Each number is 500 + 40 x the weight over its row's rms, rounded and kept within 0 to 999. Layers, rows and columns count from 0. Numbers have three digits each. The size before them is the row's rms in percent of the matrix's.

# q: layer 3 attention query, 192x128, rms 0.16, rows 9-31,40-63, columns 0-127
# k: layer 3 attention key, 96x128, rms 0.16, rows 8-31, columns 0-127
# v: layer 3 attention value, 96x128, rms 0.188, rows 0-11, columns 0-127
# o: layer 3 attention output (transposed), 192x128, rms 0.176, rows 0-10,32-42, columns 0-127
q40 098:539498499431517551491509494526526485494479566503500466545509492435435565490493512544459554521472528535559453544506441502485410496520543420482513423488570509544465465513492571534473539449459526531455569468451529470536548463485504490545526490491473536507528517565453476491547554428425566462481481512503503568498554419527516472536503455496529547495472611471496452459517453560521519556464
k8 103:488501526560494480540421539474453577460478491456510399482486619500579428545546541435514494536541500532530497545491508516517410503470539498481502549553572463488430577455492499520468548497468478522514481454528501501521475515456568544508507573561561488494458583466487469455492511533449525558525517468491486485491507481453492509510469538505525484542519447467485517498447582440505492558446
q9 088:525531529479560452513545482452512374526522542461478501483458466507561488501507558534452461499518541532608505527528479475466473587413548548527529511469557483510442429434528558517495496498505527547441525399534517488507527488487524494489421480464435479485480454475514498504451546496529461521515514482529480448558457551482523436510457472521484509462499408458472539547480482436511572511477
q41 096:466500455539523510479547497472518530508546448486505479507491497503494468608413535435510472440522485499543467513572506528520460471553556563523406526502512549471497498497531469488485471436435514471549544460494487483443506510489492532531541377507482539608510457486508467544439544551477447555538547502505552424475458514471566527568503458586476500458511495489463497480415523512514479483473
k9 083:522500543490536521421449575508481538483526472516573506524481538508462540422491463506530522446490433494480535453505488466553553526493466470401502537489554490451568533503498443603504450490509514557559466558526490512503454518514385501492575479479563475516478578516470594522539433550507531502484565500486506548531490478486511494424549569508518507498513460502489474503468494489519496441420
q10 086:461476466474496507524483538460518598464515535483446488523522492560516469423533508529439447504582565573473508566444486448432445481495527471517535512442536532510462503482533500578515488462508513524469494495525506445566538534493489537589510410503468464472477449493476431503518535537451484479477563470483514537486566501482496471535520427522570487536599583463452559539527503505505477523441
q42 093:446501519488531578484533523475518490423533513518421502550487514486484501510479504476513608502542504511538500533518555547432537465453529531493538483511504423478457472532457550539504468483452414518570386496487468487491493488526485479430497497518531517457576537552451488504437525518497559506510523474526438498522509482508483516631534458505439472562517578497478479587426455503508527547489
k10 100:518533491489513474511486477516515503603463503465464507480473485483542512431532439469507557460480513451504481483484526490506497558452437492447470460473459494550526533532521474490573425538446545525539569473423535518407548532479467468510467482555544469557528548472429480472566508496517458435490484561472538508513510511519563434530501503463375474523383480470519499485558512549491536503555
q11 089:533448480460527513584495456499515511555495508503487503510475449519443499472491500527533554528526541484545494502576522490545517564513541507473488515515466459512503500539568547513475498567548502572502471517488482478473381487543508494428500514441516446414544445519510416530488518542428572543528526532547541499496499472533503447511471541451446409420420535461416435518431482483488505494477
q43 109:522517517492539514471456591463494472433463478439550529485468556465486485555456493470505563466530482474522482563491582473478472442529453455516489527503525537474471523441479469454443544518453505521509509468530487512542508573513492592510470508501491459566591516525444512553503541544476478464562474514470457503525564464499456439515424629448520543479512542507434478447494491499473563499426
k11 101:432541476475449482445541529544492466445535516517485427473517466426483533577505523501491516464455528465466520486415495467579440519450437530490526466460432499492478468511428486515580478496503548499515562460476513511555497544418484504499532439547446543541515589516421588477512499464528476493503491464487550528475523508478562482497513484488495532529463499493507551524486383434443501458555
q12 092:503511514512509431458524485553399453575522540455474414511534484506572432431615407510474483521423449520500458457421502540513503527491443507502484451458521556501514479470476489496584518499528460449498571474461519453564540467512550482523519530544528503478491510455505495579559487527524511489492458554449514538514500494525526487471524505506520552446562551511497478458421513515545512547529
q44 100:532537559499494475446440447545478547400480461524510478440474527455511575466495565527441479475450537560449467514488477539497396473489533488509521462564467538484522536486498445550453529527560536511521505446494545520539525429499421539468451534471474507497477466500484525429523541503594411475517545499444486550479448560562511535447483558470466496477463486547464484479466529451538529512486
k12 088:586568527570458485451476508478595448465468486502509480464525470567473437578469546468545518488528469474533518532603522510502539520476533554512492551497523548551544504470478471515482536524519505495477587521532535522451434569507539456453465499443534489521468512513552499491485512510408468542465533476624506466488574499487499481458516515492516473522443509555476517518422477433516466437479
q13 099:548527546528476472479495504460577508516527487498488498522432495419543523453463521561467532484482456525514521504466465438462466519467533551524493489493523477580452494538530466558437541573436430557523515467482452506542534466406491431536588524476508516483436512506526472439476491477514509559449512500492487478505581530490484479480438466531477584500449547596506517626532478482500504487480
q45 093:492521561502546514500507509434535469527567450468535599488524428497484504508510494503481496479437547559538538498475445500520517499548517519452439526514464498501497479492517498495485529488486501465508530528396489560544550556411497534486473473424521502461437578508485497553509441471477539507541532590512497526449482494447440489446462583429531481479479593528586521529431579474492471485476
k13 088:392519454461566459554476567542478458535546510514570603489564508506487536484507475438556508559460499482462478473523481557515526445490482461467552535523515537477468491521521502503492500509511466475473497529513496516451435431456490505486475522503516502530516458525490615539554454539497491460489511487535569468428423486517549533484529489463532474496560478470611509430479514612493467509540
q14 097:485503435519492458510485520491440458412513493460539508528443489529469449538512480456524512470567530520536530565459476462558574531495509512517525436454497486472513471408570477480564516553494474498478483526546454543477490405457527507484425479550474449499401473477486458486486459454513509470533495478489537523494500529531495613598523460563485532520552475507529439529537580529509435464524
q46 092:478479478496450514420543504524495499494483415499519418492540585464533530496495516538496465447532505483506494505455492490433479522517521403471482574535519455581503470460581489475515459517485505487558428468416499474495497547546488525569564564504509450417587529503507440520492502513480470505605481454562446528503424490473498536514446451501495557486439468476487534539517486529483485519563
k14 090:522465545469524536497475556562552516527467498494445545472494488506503509526558523486460501495530497551472492424444522453450498429512523538562446573506538432618467514512474544568520464497485475550483482493500531470476491451509444489494473502465437495574555493509528478522473582483501514451499501529476531433554579532463474456458518528347484529513513536521514521506515423541523560534454
q15 092:508532581520448504548514516482460473436459454471527423391512511501561464501427516509522474480473538440392511471547493439461512514498582537496474583463506528522528427496529433507532526540514482497528558511485528498496559511523518424517470513509426498548504501485513498504546478384497484539503533481529477444576432526474507447495450445425545489535505508584476504482494484489486547502500
q47 099:501525468391544504546482528499534496461514439497547511557528461462476495495461456530535558511541498525486491499477541485495537458465510471553439556500521503513517464568473514553450484534463491548503389487492563591552525496370484493492512414543440499506486522497484465460561524528463545493530535549535514475441520449501566529518516515502503499507441538457424482612543495552503533518468
k15 080:433438406544496460492447501563454461489534609570469561503444516477480497553551501528513431522536448512556509527512513490387429525507487490542490524547552453512463504501416515497521489413545478548511479470515459487500488484476529568524513545451499448519410527466481515479476507449452533484535505457484493508511534510518506495560536529535491452485471486474534480487474590506492492479614
q16 098:542448512488479494461482574504487510487464538518469448501500480404477537472501476498493518461463529432447496489494512498548416509572504487402492455519485548472517599569492554488480525483538558526517500530462466527552473500464527529590552452495498511548460528446397566521533406525556540462455526574540466507493526530496506469457546474567510444475540562542499507502534486499557509497554
q48 077:549513576415503557410497595520469517475465485527467545477509436454497496476535493492486591449455538514444475409507596489543511509558463548477497485513473472527551552522462591442470518565487517475518465493501524531513465518445464496509522476503506532490559538530471496486524501455502553406521416501474490495488437484496568495529537427505471475509517567440488491480489475479530583472522
k16 062:543460509527491503520527529449501477550543497547465559560539490485517470504473505470518524548511447562503473546537480555469569520521528524530426568505511518498579466509551503551449579441494528518528555480540492479503539548529469559482492451441476505580581526470495466486427485466430490568511538484488542549517461534476518467574506465458529553463436449421493461464427570474515455445468
q17 076:495582621509480587490564554462481528438471462506499523522483501466465451550520491496446515541544527499495518509510508495416522448468450486499478489496478453466528532506485471537484582542491479496519517570550503477541476407421504493496584608476546515487410477454552494525429475509521507564468514486477509522447474485540439571483542460502533511537540521522494531494523541551458571513490
q49 086:485482500467505488526574497531422488511464442459497572534528492560506543508533457461527482433438454527519553490475514538472515478506465461529564490531496451438489484423461446443470459555470563463568384506525511560525532530526460446467483470530536499449519470586467478514493473532508490455484443477575450500522476504437544431450456536577579524545531467477521479556488504487503541467507
k17 097:484455453453519481515473483449542486540521574507479472408540512500518467535423545492556424516547494531528435489538481536510422462452558502558522537525526519595512530517501490451515583458479540470489571524572535467483478449513530539468516502479517447522436459438521521442464579532598490511458571475450459484504455471485544504507448449454499513452504447479451498512460510550498469487459
q18 085:470497478476494468500474527446567452613543486521428531456490520568487468549511564523551522529538488467519538417490498442478503516435461507538512564531505477563503455461509490498480513466505466516535482530477551532467477469426498516453527479511501473522462488480568531445449564485496526474533489457509505514503405559418475472407458491388527556505484464536447513493489502479502454446404
q50 093:453482532535435460495447477448541515516495518480478413446531507503455472498505560470452500573537538485564491512502511529486436508496503538508529555475487556545434483527432484545473537451598456469419581531506475469480565520536512549499508504498479473547452463454524451552488447487461488544495588520438499439536510492415501539473474550530501521420464485480450495585467482535537434479513
k18 099:523546538433541512543473524547461563395507496489551557479468588540468528479495508495554480477501512540536514517491483504444537489457559504485548423481529476417483417499474584540467478459467473471520528492531470476476513503583534428467610544449520441431436490579552454461502566547455495496504516501508486478479546515490446542519468511581493511491503534524460526542459504467478513506477
q19 084:479536527488433549538446497474560485509476484375459502454496512495512477483515538501483538590482512474545500517497541489559532494455590473519470481489411526438502482470494475560546514460510425499516523526450492546549498487451521517501465473453434545570438429454479506496474554460572503504493530511568497582430507477475472517531523506543521471525496443574420526524561500550454468563508
q51 076:485509491476530424567505479488481510461559505529464465478458492539459522504546511416495528504469501541515453485485487436456533549450584481562484566482523504456505466494460533426447487460509453504509578487561463545503487577508560526525547476510439430499447524453525557540521529491576482500516564492470457494480545540458490570509508540484485568469583504482532510569443429492487472600544
k19 083:437516478473483505487556473455475478580525541572536500456452486478446536517541423493435472442477462495454477474488562563403430502519487522463476459506495501490499536500516489561508525578520532553579422501518492503476520500539503521518459434515476506475520458495499552464457446559460585514554479501485468455511475532510471471492471536517479523500485474421532444423516459524613530498408
q20 077:480492425549491516544567499531467488435445478475475474494583530481455464504512463468486449479417530525496474533559495518473515549552459567511503479512452471419549451498515508485559582498520549465467469463446481495493571487451494463525490514462512564530511485489507483461476460495473468490506498517535513534611469461505415503547521490494451546578539595549495507570505517520530547432600
q52 103:574458524500461504536539538540467517492480444521455584451492530505450519535501542410499564459490466482404554481514558588549488444474484503440465483458447475514536544477467522433476418510492530533503462496523474494510526515516571425522435479486512473499548501564502537527478503554516477456528504504574548494571528507419513473550547508519455545555488505533562541521529560492479582468488
k20 096:501474504417570505490492565498509509487526448503431515502499471483440480510534519554527534538532537451517458494455453500520479476457435444533540457501540550579481494530515449501561458505510491528513517519509493601520500556510439482542482518460417435515480551462460535448606524462559530509464482517458432505537514539465520475441477438534428530420447540542566497537531483522463479432546
q21 079:563517510576571438560494585446507506437510458490450515453547476543574482515466518480434443497482534537535446510522490496463506446496576546504534557550408509488530458492532489461504530528503492594522546487524501500557429545507456492466469436508536485465484544469563427543451560538497437475455485497475548494520456533495491450504415526473562534500508514485501566501532434525473486493456
q53 093:547426502490420421508510518497495534533513509447470504515592591487498483469459506497425551498498438500515529551527504477493559472424535502453490527460398512478530447484523511472550551477512470529534487553442424482561536477534528438462399479495489477537516507516507437431484509538514497556529574476509510465531469459470451506508519439480465422485476488424484485493516512586548510467466
k21 086:510553514525517570477503532514491506491552507413467522566508474495468544438503530499463486528528465492534550525508426523570509575461473492493464479491605504542506487505504488532479525516457475399574572482509443499464534528441584491561614474490556485584460506474457467532509547470558492555483540457519491527472572477523454511510493494419484459469523478457473484555524514477477416497492
q22 092:497503518477488476533518472450517440495526532455468572517510451446484504414509419499486539475507399484508518445511473570489486500636503490518474456488513584482500437504464466461502528481470510596461440526454507543466481494523517420541425601528536507493542585493477505567464468490551588477463465520469479516549526497478485520509520504514539531586509495494520486502496549499487554550512
q54 097:459517475487484504414468488520523500562486547503469481526448460514517517495479528556471515513467526484524521455460469494545516568414463477510485552569449503499432503561495501530518464501520378530426495399460521559488555471493567482523519535530504543502522435538481545514500503474498497492439533475453520530611480461487498446377531467523468487457455498466500491475479423528582522477546
k22 083:514518541527518493516505453517457590527475550562502460516516447490478436471501473491463543519531479516506479465497456491472485482490429560500518541512485531534517554515448555542462494538561567414513504520529430494538496481465545527515651553468513554533494516526506532468561451526451438496460450483483458429438463480479438447551555513574554486488517558479555517512540483577518534466465
q23 094:527445392518571530506483470485556473495455456422497489474516510473524533538475499476584530521557452519580565482481492469464517476487471500497467487509530449456461601463482491484555516444482497530506458522508496504492466515466459485453569523474484481538468520437520458537482593479434445509468489527467563493536449474471454488527453528489517464533531359515479489447459519528480570569457
q55 099:431477501497486509521542476447556591497538494509568533503500492528485588536514488528501477489505516554508569541464377519518458545463508377475505485471518484481486492486566455533574469498511500464501497530495518438592520510462579439422493409461536506473536500505522532497519526460540520492440574487504538454487534477529501473454461502542502494461509461421560552490475548483487439542486
k23 089:425536543424435459484515487498480483477455522529505426431494446426419508430566491538490541497488480437433547525575547483455529554592465465528485454507503559570463569483489532510483509575566452448500500501491503529476519534526500442545473522559430523447506453500470492525495503463514528549501474508503507458583507550511466482429552522511482440458511513533436504481521514495523481545551
q24 087:517503439589498485502466519515526542491514452495526536424520536528485528539462470432494509448536434501580541581424525466521543486573471496534516480499538448529473542526527515541513555483499494514615523488514508450471468477503463519488481542530445439507491453458575497434456581502420487553533549515481497559488475519501469485478424436456473525494501532452423466554464481555486454504436
q56 084:532540550556503398523492519517484463491493533525482507517533486535424567511523460525560505523496501565498491511539486524465512533444485457515530522506489493439461565542577486521482542470499463448517503528566530457529537431524505527518435524530558450474453549501503514494516509541482472466444531412519429454533483562510424534467499484518534442468527419476576495525534604502553528411426
k24 080:535496494517469511497458524462537455515489438490491526523467478547556380523500495527483587570522474542538521543487510455438479449430477492547565537537604474534450432493510495492474467532489425614444465534529533505490446483486435540465446494493484504494496564524534453430459527517477491581505434470499507507476470424447511469533446463530537504542489485457532553537512489489457521546499
q25 083:510558566494474494537521560517523494458498447569489502504479463493485459534522496486431502530509491494514530406467498432448531496450474549489522505491463521523514434511497605449498496412507527463519522540482521531498463433473480436480435488461477478495518462504566455479494557509575550511465537556472456475521387487580562501466502427466524463533449523622531494495483549523472444512481
q57 092:520546461512480514499479447541459503546550533560528426524534466518541539471560469511524487498465529566498448490467435470533445510480494504532486461457478471502429444500483529474513547469444543503370578467489506474429560528567499519544480456500481535556419541466495503464512456403510457477483433498522571533454510485513538600520476443523556501468495516506481480435522554553493481528471
k25 106:474490517437453443439570453489489470538446563525470504528459514450469450465474444546467504510469457498461469467448507518578457532546484491449461433487482562544470502503482519488482436543482528537519533491450428539469457523551509548511525492493498540523445458509434545516500411520470434532496523570528534523498573562485477546468558560515481538495491541546502514565473413509552577555555
q26 093:518524471487471539503510481560462510466478576539504472505487463470488512445502443503507551496489522465513385610540535488551519532495550544449475456473506549462507540589479488470514561538439518542455510547489515527480579486526549447515493602484404529460455434479453541452493388537514473470467542531519568506557510536498500515486536521483512502472516513564488506527545515521580535487530
q58 090:501416568399567513509456502476497505477459525562496564543507447497473484505485478462450499499508503468467466496551551510495485537599431476470466445477526479464514482515507549451450433506440430497539487433484480462465451450550472524465488504556472559533531554526496538485477472563533504432444533444548475491502530485503546437482473489481447536539482569574503421447500494442484512431551
k26 082:502530505471452453471499591491489449496511498464533520454489495509450501472443495512529515513498473529433542396499510497426541504478549521519487528547480484476462485525529514559436493460525508533485472496567525486560443588531510476490576421504512435519472546452548451539438532495478556551527549468441464469553472510480512555501480473462543488512522482404514497504392536507408526577446
q27 089:493483534502450503490472506434460524468462503434512415438498446523436523466526465451423475392552571437482574554514485415541437400480490529468481506444409559459537563512461495500531446530543541527526491526427507594497503512510503474461456543489463500517487502485491497549478499529492480461500489481542499552464547496465455542523553494447441467513523480513494448516524505480562504518524
q59 114:512532435533463477507563538502495515526485498545469464522536529504517510512490417493535524477440494480545496445572523557444427531509576429488525491520524530522463528489414570493510480533464550506488459589475553454486476437471563498515422423472541495587530510453467503493446525558482452436523426449441524500439526523523504481594527483479546476542534492532528459512502523536530566535503
k27 091:505530480418548478507519418588529457451484541520482492507500500496531485478522563527525556529533394505528488537535508497436510493491528527550530453487516431518521503499511484490461531524459469484440578457539479438511504465451467462500487522481562461508464468522503487446490602421506473577523610461463472449499418470460494451463453533453507505455496508428454485541470475471569480448464
q28 103:522460479485558504474553516508513571501486542490490521543528484425605498388508461498452444533531536483411515552490497456518455563530520556471506421468417522455526496540501550489471443520495559515425501490455410508520504515488502498494547522456565484498492441538537515517600434581505522501445493487537479434468522520509501507544524444569506491500529563535499472504501488528532538550535
q60 105:511542596504511493490538481441446492500507594456508460490454457486435486513526523510467536525521436542411471477538498516532487503498485534447519556469417459446571541553505592478510528480555486478545510465559495477563503501534462463561486504440538553510555501530516474511426486504565486454480417547529477541504558544498556503498518489514479518490559506538467498497441569563447596507514
k28 101:421500563546528518501464495462477451528594516440527506433507589559514451509484506442515557471534482539537483521546491506532517432471567539499578530509502476513489500513567535501449609419480514538493529560572511449452469511556501493500526529510512444473534518504553489515420525446480447510519482429449508553498509477440492492531471459419504521488507407469460523516500479461478436478506
q29 094:498545483447571543463506488444499496532530588508545528515462490490533407491491520506516540487491425566588579481407492464453512522504527511565494459521524451535479508483519485487518480507439484440547566539483520586528514457552562480482562500556491459494507483500573519551489520476516529546515584495501567483553491479466481498463478482510538535399460455410523520478473576528511513459481
q61 100:468467473479584535523467413524469465606599499489539458507465478531520465493443475470482486535565504528532546495493492588483410532499553478498592522489469511446485481573545540444486544495561508527553493517540491538464515568501506508519553495538452487439516513504519467500603487574524514504469477551518503494475461477489567415507507527478498493466521485483500552475520428486500497396482
k29 095:472495452503504472548552556499479496531429437535466437488514425495536541461493503494553505510474458425502453448503584509556555493464476482462496569509470515527481547460471423450562490523504552489437449476465509511457492481425480535497415545518438500486499458531458462546535458453468511480520492482413506558475563518502506496554559624496482499578445546528499477505476439510488515482547
q30 084:465487515442508498506498503548500495492514522507446490535521499509442516489429481500486541569531461548486508505521467399527517488438493483514618555481553488457423537457535520537538554522579533486411469498458542508444555491485460515446493530462465440498518524511523422469521459531484439493516530537495479503485509433495581588547503529558535509486473470504396415479453503477472542565523
q62 100:500526445520532489447497500479462521482472533502525514506424491517495492508447507507531467440534508478554553473510511507512535528461441519532517448481463437517528570522442492497511536523518465458448547518532408480476444456496497441458485624530504436449476502532515540464468529412495456524558495492509478392450490509446535489468556568453489478490408478471456421533513454505425546439550
k30 083:518432503533546483455501471509485544484553496489576504458489505526564483605513523433541443470498468503493501576436525541548442478514554466630558529502501499501483561514515495436496463473486517512506545414501495513561426517505497432519490492568491520527512490547500541560449554513544511491452504491500497553570451506572482504469548453480506462419478574482507476499474484480515557415521
q31 082:412461509437478488454601577472537457469450451456478533518418425493509517456481418538500498535485507442461492518481501555456472468470534505493543491480497501463505473435553431497475518517456516426485468416513543561497498510433538493484547441539468476511572497583523490458492539461479567499495442490536562526496447482518506431517520505542562544532450514512516549487481496537469579526482
q63 101:566549498528502500558438491541483471495474448470446461444533569484456480514444584523467516496491489478522496561536449468572517489447545488495498542483478562600522440471438449548580489450518499495513535447487492476463517515530457550569551455469491452512477453509475555533443444589509481470486497500479486523574540510469500456489460488524433431457425481554505551477504493520476540423471
k31 079:479491493513532496537480511528538486496565506549514417606526537482573518529473478561525512497514535523538472481430509467525513524473500522458546457521535527510510451524474504592426508527544454480508531541517438450543539523483467458559532624538612545516490465481493465537488542590409546471476528453456445515532528459485487514486470509507477487470578430530531494450537467462483514479474
v0 116:523519527608502514534454467459540509444507516446519486546531528482447471489479491471466523504435494496484517501491507490480456478418524527490557455443475473619456541502550516476549511463533510455465532551434519579537440526598494446469478459476556450522511507521521547413524511504465463553551553490508482522515575452512532483549566470477443535483460448475463530547479546433474531497558
o0 115:464470482497531498519490459482507525476490506532489527558558533445429499486584516464599545477525538501553532570498547546557507567469503492497465473484531519526523513426515529483536506476485507416512496424481535498489547497481513434481475538438583477574498526522460512500561465536422485511488509519467461482459565516535514455527518448456445502494629408560439518538521504480461452527553
o32 085:426451426494566520535558477519519574475524451537523572535476546445471442481504417480498531444534536464552431521491579414488519547452489390506526482507512457473453511510451542502520547484490545502505527470533493552544564508458523450468513584502469529473467528517531499511455538482601514491450485446533456458518458506480517511501463432560454527472469536485517471458495470521474506439462
v1 112:481542560541558525538517519470486460483564497544444482577478598519453522514508563526506502470571426572510499514464566521605527500539496508506457455506549535524531509497522417549537564509512509432500513465483546442503484498519569521543535565484526527497469453550485566498589464453543443550470492486494455465509504459458524493574507516486486564499458482508545500393491489499494548478486
o1 119:497514407495504531509526432486479499582549529567549511486387576503512454469513480553478517488501573523525479498508547554531491544517514521453576460539538445516490495501535460567515443489504463499470543527526542501487526496458552482501463525517482534499504543508434522536523464522576446485515466501585511434601453502492540463482491534592478598509510399464532495506488489513482496445464
o33 073:508552519527501502468495551445572509516441447449497569470554503490625578490561538493525488530480511447518485487460580413449560511502524483525458517523536507495491411483530496504465512484469521480512476559509455523573399456504483508510534444487483518492480544479542518493541498455559457500556551534483579475460541526461442491443608546485522506474492545523552451525470473495495449514486
v2 135:394423471468453555519474571519545474490503483601445499446465543491469562549422505531537467490488524487508496501536553424507556532550545491486509473532574524455495522496464540437459550495497507469520488536429536514514442534476435509457541465528497517439503496513519595521440520499521526531468508493542500477548562577470482535522486466521551544479546499450454531557520505502533482605511
o2 125:469512463450501517491521501528510489531595493479440568491500617464463468496459442509558550506518524524476471502477488400456565531531494492485452576561489557441553538542458548519483477526491525461602518537518574543463558440535483519471535470559432535500529513412489536512516527491547586485561478475460498525535507456473494518491485471453550525468464472473437519493515532542471474542484
o34 080:588503491477451525455504451521512471550499514533518531518513457494452425499468470514471507532446522587478491502401527484519513545438482494526453525454562440488559545507523540562459455500457536475531560551568591493472454543503582560531476458520444518547485529498504434470560487529468474459509514487496518501446514428542538553568563524483438474522476550537465467461454453462479544464519
v3 095:585543470484510526472583528521565531475506452522553458510539497478444504415548589489440441479539471533413465488457536491512439474534478505538452587506560560478549486514458567475490493461425513545470481463536519503495489502483466555523458511547570476530468457479468443456497549495446505512501501500465468558479484469432518518517478443450408495536520532508490515436576479531473469487551
o3 106:547479485528509576551597505503472566498509513472580505547529502587447551468469562438461456498491492517526574509494479552461564544512480548420497481484545522575531470541490559483474424512479522521545519521501464483466426514502460539513415457463526485533491548481514482477528547532483439532522530540519501540472500460508534545503474529431512577512498404501510492488531444501561478414547
o35 082:422612508494453459485476467499510439550489538514500492412507491482490608484497496557560466514511532479509513483493491582541468524515439514543520516517506505469473538504478439432534520486516436429419543496452521568510523483447481469540513527569465538541528468514473525504579524494516497486426443500499524485490515363477508497576465534558524505455499541443518526462478484474526482457560
v4 112:477537600467551537491442567586482527518467544485500532490608471524533544528388479458566543432541554499458473509450523509490481511494424514532532457522459500471436531470503412548509511531550535507513525428512519499452493533550515464511515526526534467526507487491485460575515510490525464556552479526530482518489519524471481485552501511567503517464490483566551520491528513543611564547457
o4 121:512506513551448456459430494440458483552432508519476537444499489443514555548415419506550470423567457448480504489420518557447486456488442502491500487481496531511525488515561421568576522563499464451484474466511497522483525557511521480527502461501512545538538470516613521498495489498527453472490462465487521451527440556473446554553593473568512446517520466476504524485519531500456509472528
o36 085:535450531446526506463459517545543562500522479607522463503459497521439524430493541522445554474455484469469487549542503476533473441454466503509479442549562516455571513531536411479488526472451530457481514529540543497535479453477525421552552416560412450507546530475475532520514536471481473493476575490477440462511479462524437527470534531546493410465517538481511499474468514428502527464457
v5 119:556461415528560506534512539492522490500545471493479533473430498544446519485529500559581451460412493521510439561539438437545561528493486465510450473514512459468456545560504531495477519480511481469491485512564411537477497510480449575596508514509487536534586538458486511461504469558523520484457540450533460499479516518588531449413489437456524533517499460506570576477529505500512522502506
o5 121:494510451440460564519506523498567479444419502493460509498485459511526457486529474557530476431414526547546490516475499521503475464488514409503484496470506465561541470524524585515446518486485524535525490446482459500503487543546467545594493555508521514458518512533525475537480433612503529459524499515523531467478484480465504511505496424561505574511491542560533592604537575566544501532524
o37 082:501584497513541582450440520483483479489575435506528549529524501482469473432548487497419528544510469521449517433476466478525565472511520458493445508460522463484464481458549544537454463549492511463526463497429508481474469476520499563532437482490571489560474519445535461528505601493387516476496539421501533543540524474538503465466568479482448472459516538498563473459501447452498517503570
v6 126:540450531451532499537526527558423505520504481538556540464496554450522477485502491503494493436512481519524475521525515460463490535559518448400469508527530507485488511532470517488444531502478521462549516433560505484482533401533461559581577444531496553459489547548461549432473532591494516474450495503564578607499466550540474508555432490532522460461460523453558528488459488529515493518467
o6 121:504541532468491484473506518534490494506551547487517524443501506489522479481529518515519469465568559487429450511531436521529461489531561487520488467535528482534489464517592523532541474448435509545471473585525508426498523449467506604491503417468489437437539530494468559468515503488368555517474480522507516529555473428467532458586446561427501513547510444475499517469426524478481498463531
o38 090:531521507430489517453457513492519502478554511481508475479451512543492481470495515554457563489446537538449473438550452470557537470518521480485591472542509503500480541471539574411538546519587502522482494487502520499509454543497542532521443430505484487469531510480502509471524585496446562459562531492515486494496449420473449519546510470565487439462473492443545543494562424433606576464501
v7 116:556504542497538466475541517486540456461467493503533506512464518549389492473494529608529461563503520482432492507588451489509546474540506409503463460530428525477507502502519537505484455482526517534539592482477439487516436531476480572525503520487528563553436469569453500494515481548461532465440438528493440555579500522520546535494514508571549573469523493471517537499459524554525522447527
o7 107:496491471531466516491543543464515454476446540432508483507495544580541538540483556509566476514452454524455448444470540507491432525572568549511534491534483458494474448434490533526488476481597456516486501493502512467572452508585557422488502540480545541516537514498544414498478491542523552418532435493515467553472544518504503514489442429470517444407526543507537529451501555521494488472538
o39 091:451588539499520509518489490490538479499539414483526484517524452544530505425519484537496537497466559554518497460545497551527565472534462472468496509492498499532483478528579485497481446494463407517466538489441531502436490451471532526502488415527554586487506485553486529434591546506501550457511537529558543491580545428488482487501586520572538495449486486452540538494427482476538578479469
v8 114:476442447563434458433574454491582513451488502504446469523520470488544554553532460504526477493512509423497520458480493472453502524520479456518474556537465462473555520477542465476439544479467478504520495488531481517578468515483456465454459471586501482481494477510492460491440456491483502551474549574535489464470478567504463423452474577613599464498478489509488474549531488577535439515492
o8 111:496388511525502524517533488375544473514470520473455458476493499495437495536429589512541508520522506467489554502537485458468520462473488512521498495515445533491486473561441473475498547525548485525446538502500474467463470480538510551502526474518517459526517435470501524491493539456534451567538604550465483465487488511519431500497478502438537404376531537445452467518517489549538441424522
o40 091:542512535493493522480580566504513488457543532518447468425539491482498448444514504514416462507496525517478476459485511433553478535506518475432481519467489483493513524586517541478446461453500527606523577558553543485539453552566537575526487474524457504493496557510581463524495553559492587443473573441531475533474515449511469524527505456446470471460498457475564492461454447507531528536521
v9 132:474449520513441527460499474532472447487453482519480516499522518398542517497403509490502493564484516444533599522490523539451581520507456497539534494517494553481610580467456474526474478473508518423506468484493491443543508478482490463514576460454505462414502477554476520446475503535557479573524519479465432464487455538549447482482481501514537462493536467546450496521510570610467481520501
o9 125:386554535473434482522500501531511515537539507493474502485452522500551485546448468481525521467557481427503588503558504477457461457546538573488543512520505553476530509544493489461466473478462513505572526512499505505511462512527480475442566396472497465483473490440500524449510435509564580554478590550488468514515460547532500513463507569532542489518477417500438412486545509554467472551459
o41 091:518496486473568497446474551490435491460549517449498545564561536410435385480514452519519553442568500523520424404507483491524558493537528557466421464512504485481471471553512544528511442435493466487536490531514506492491567436561515474508520417456498557505550564456521514515500532517484500509492582460484513525594517517523506460497476484479497465436554523522502568479475504482474491520513
v10 120:569528591486432446463595492561523550444555500578548566440487480426488464568489501520491527524507554540501509504471463578482508496511507453480435485433506498526479449547459448521541527520515446457509511463500464493448502559501554455546504480541487459540485495447530516482492452443524488475516485542485484566496485411526538545485474515547467472582512465504524479430517435518596506497505
o10 124:574523552516546431487475518477501535511448493498486527482482537459457516526453510525461508507511518390484522532524475565554490510587531474531523496506537500487483521584498445535519440490512473565472511543616491438448499534498519539485511611473502434538470433520477555469490469519414422461560526465490491526549479515542518569522490540545532455554489491560544561525505500514465507433483
o42 081:484553466534444482508462477502495441505523462442530517512479506541487480538483485471508489517530394532531443422485485558479548592496467568481499519431522460572488556473549503511490443461502469562461546483493445430485541512441454449497536532547499507492491407500475507481476519568484473535506494557617556554517501464494521517488514527517514565525537443474517544419536466437463565489547
v11 123:520435485446464494483510537466517442517459459465517477512451528508461556537502506556561582471510476512469470580489515441525529532510509514511467491506490497528519405555476504555489562496481510578551538583507462455504493586447553563479495440545475567518533538487482493556494482453554452467460509551493509440482479562538467458520503439523496566410504532502492523476577469493573516537420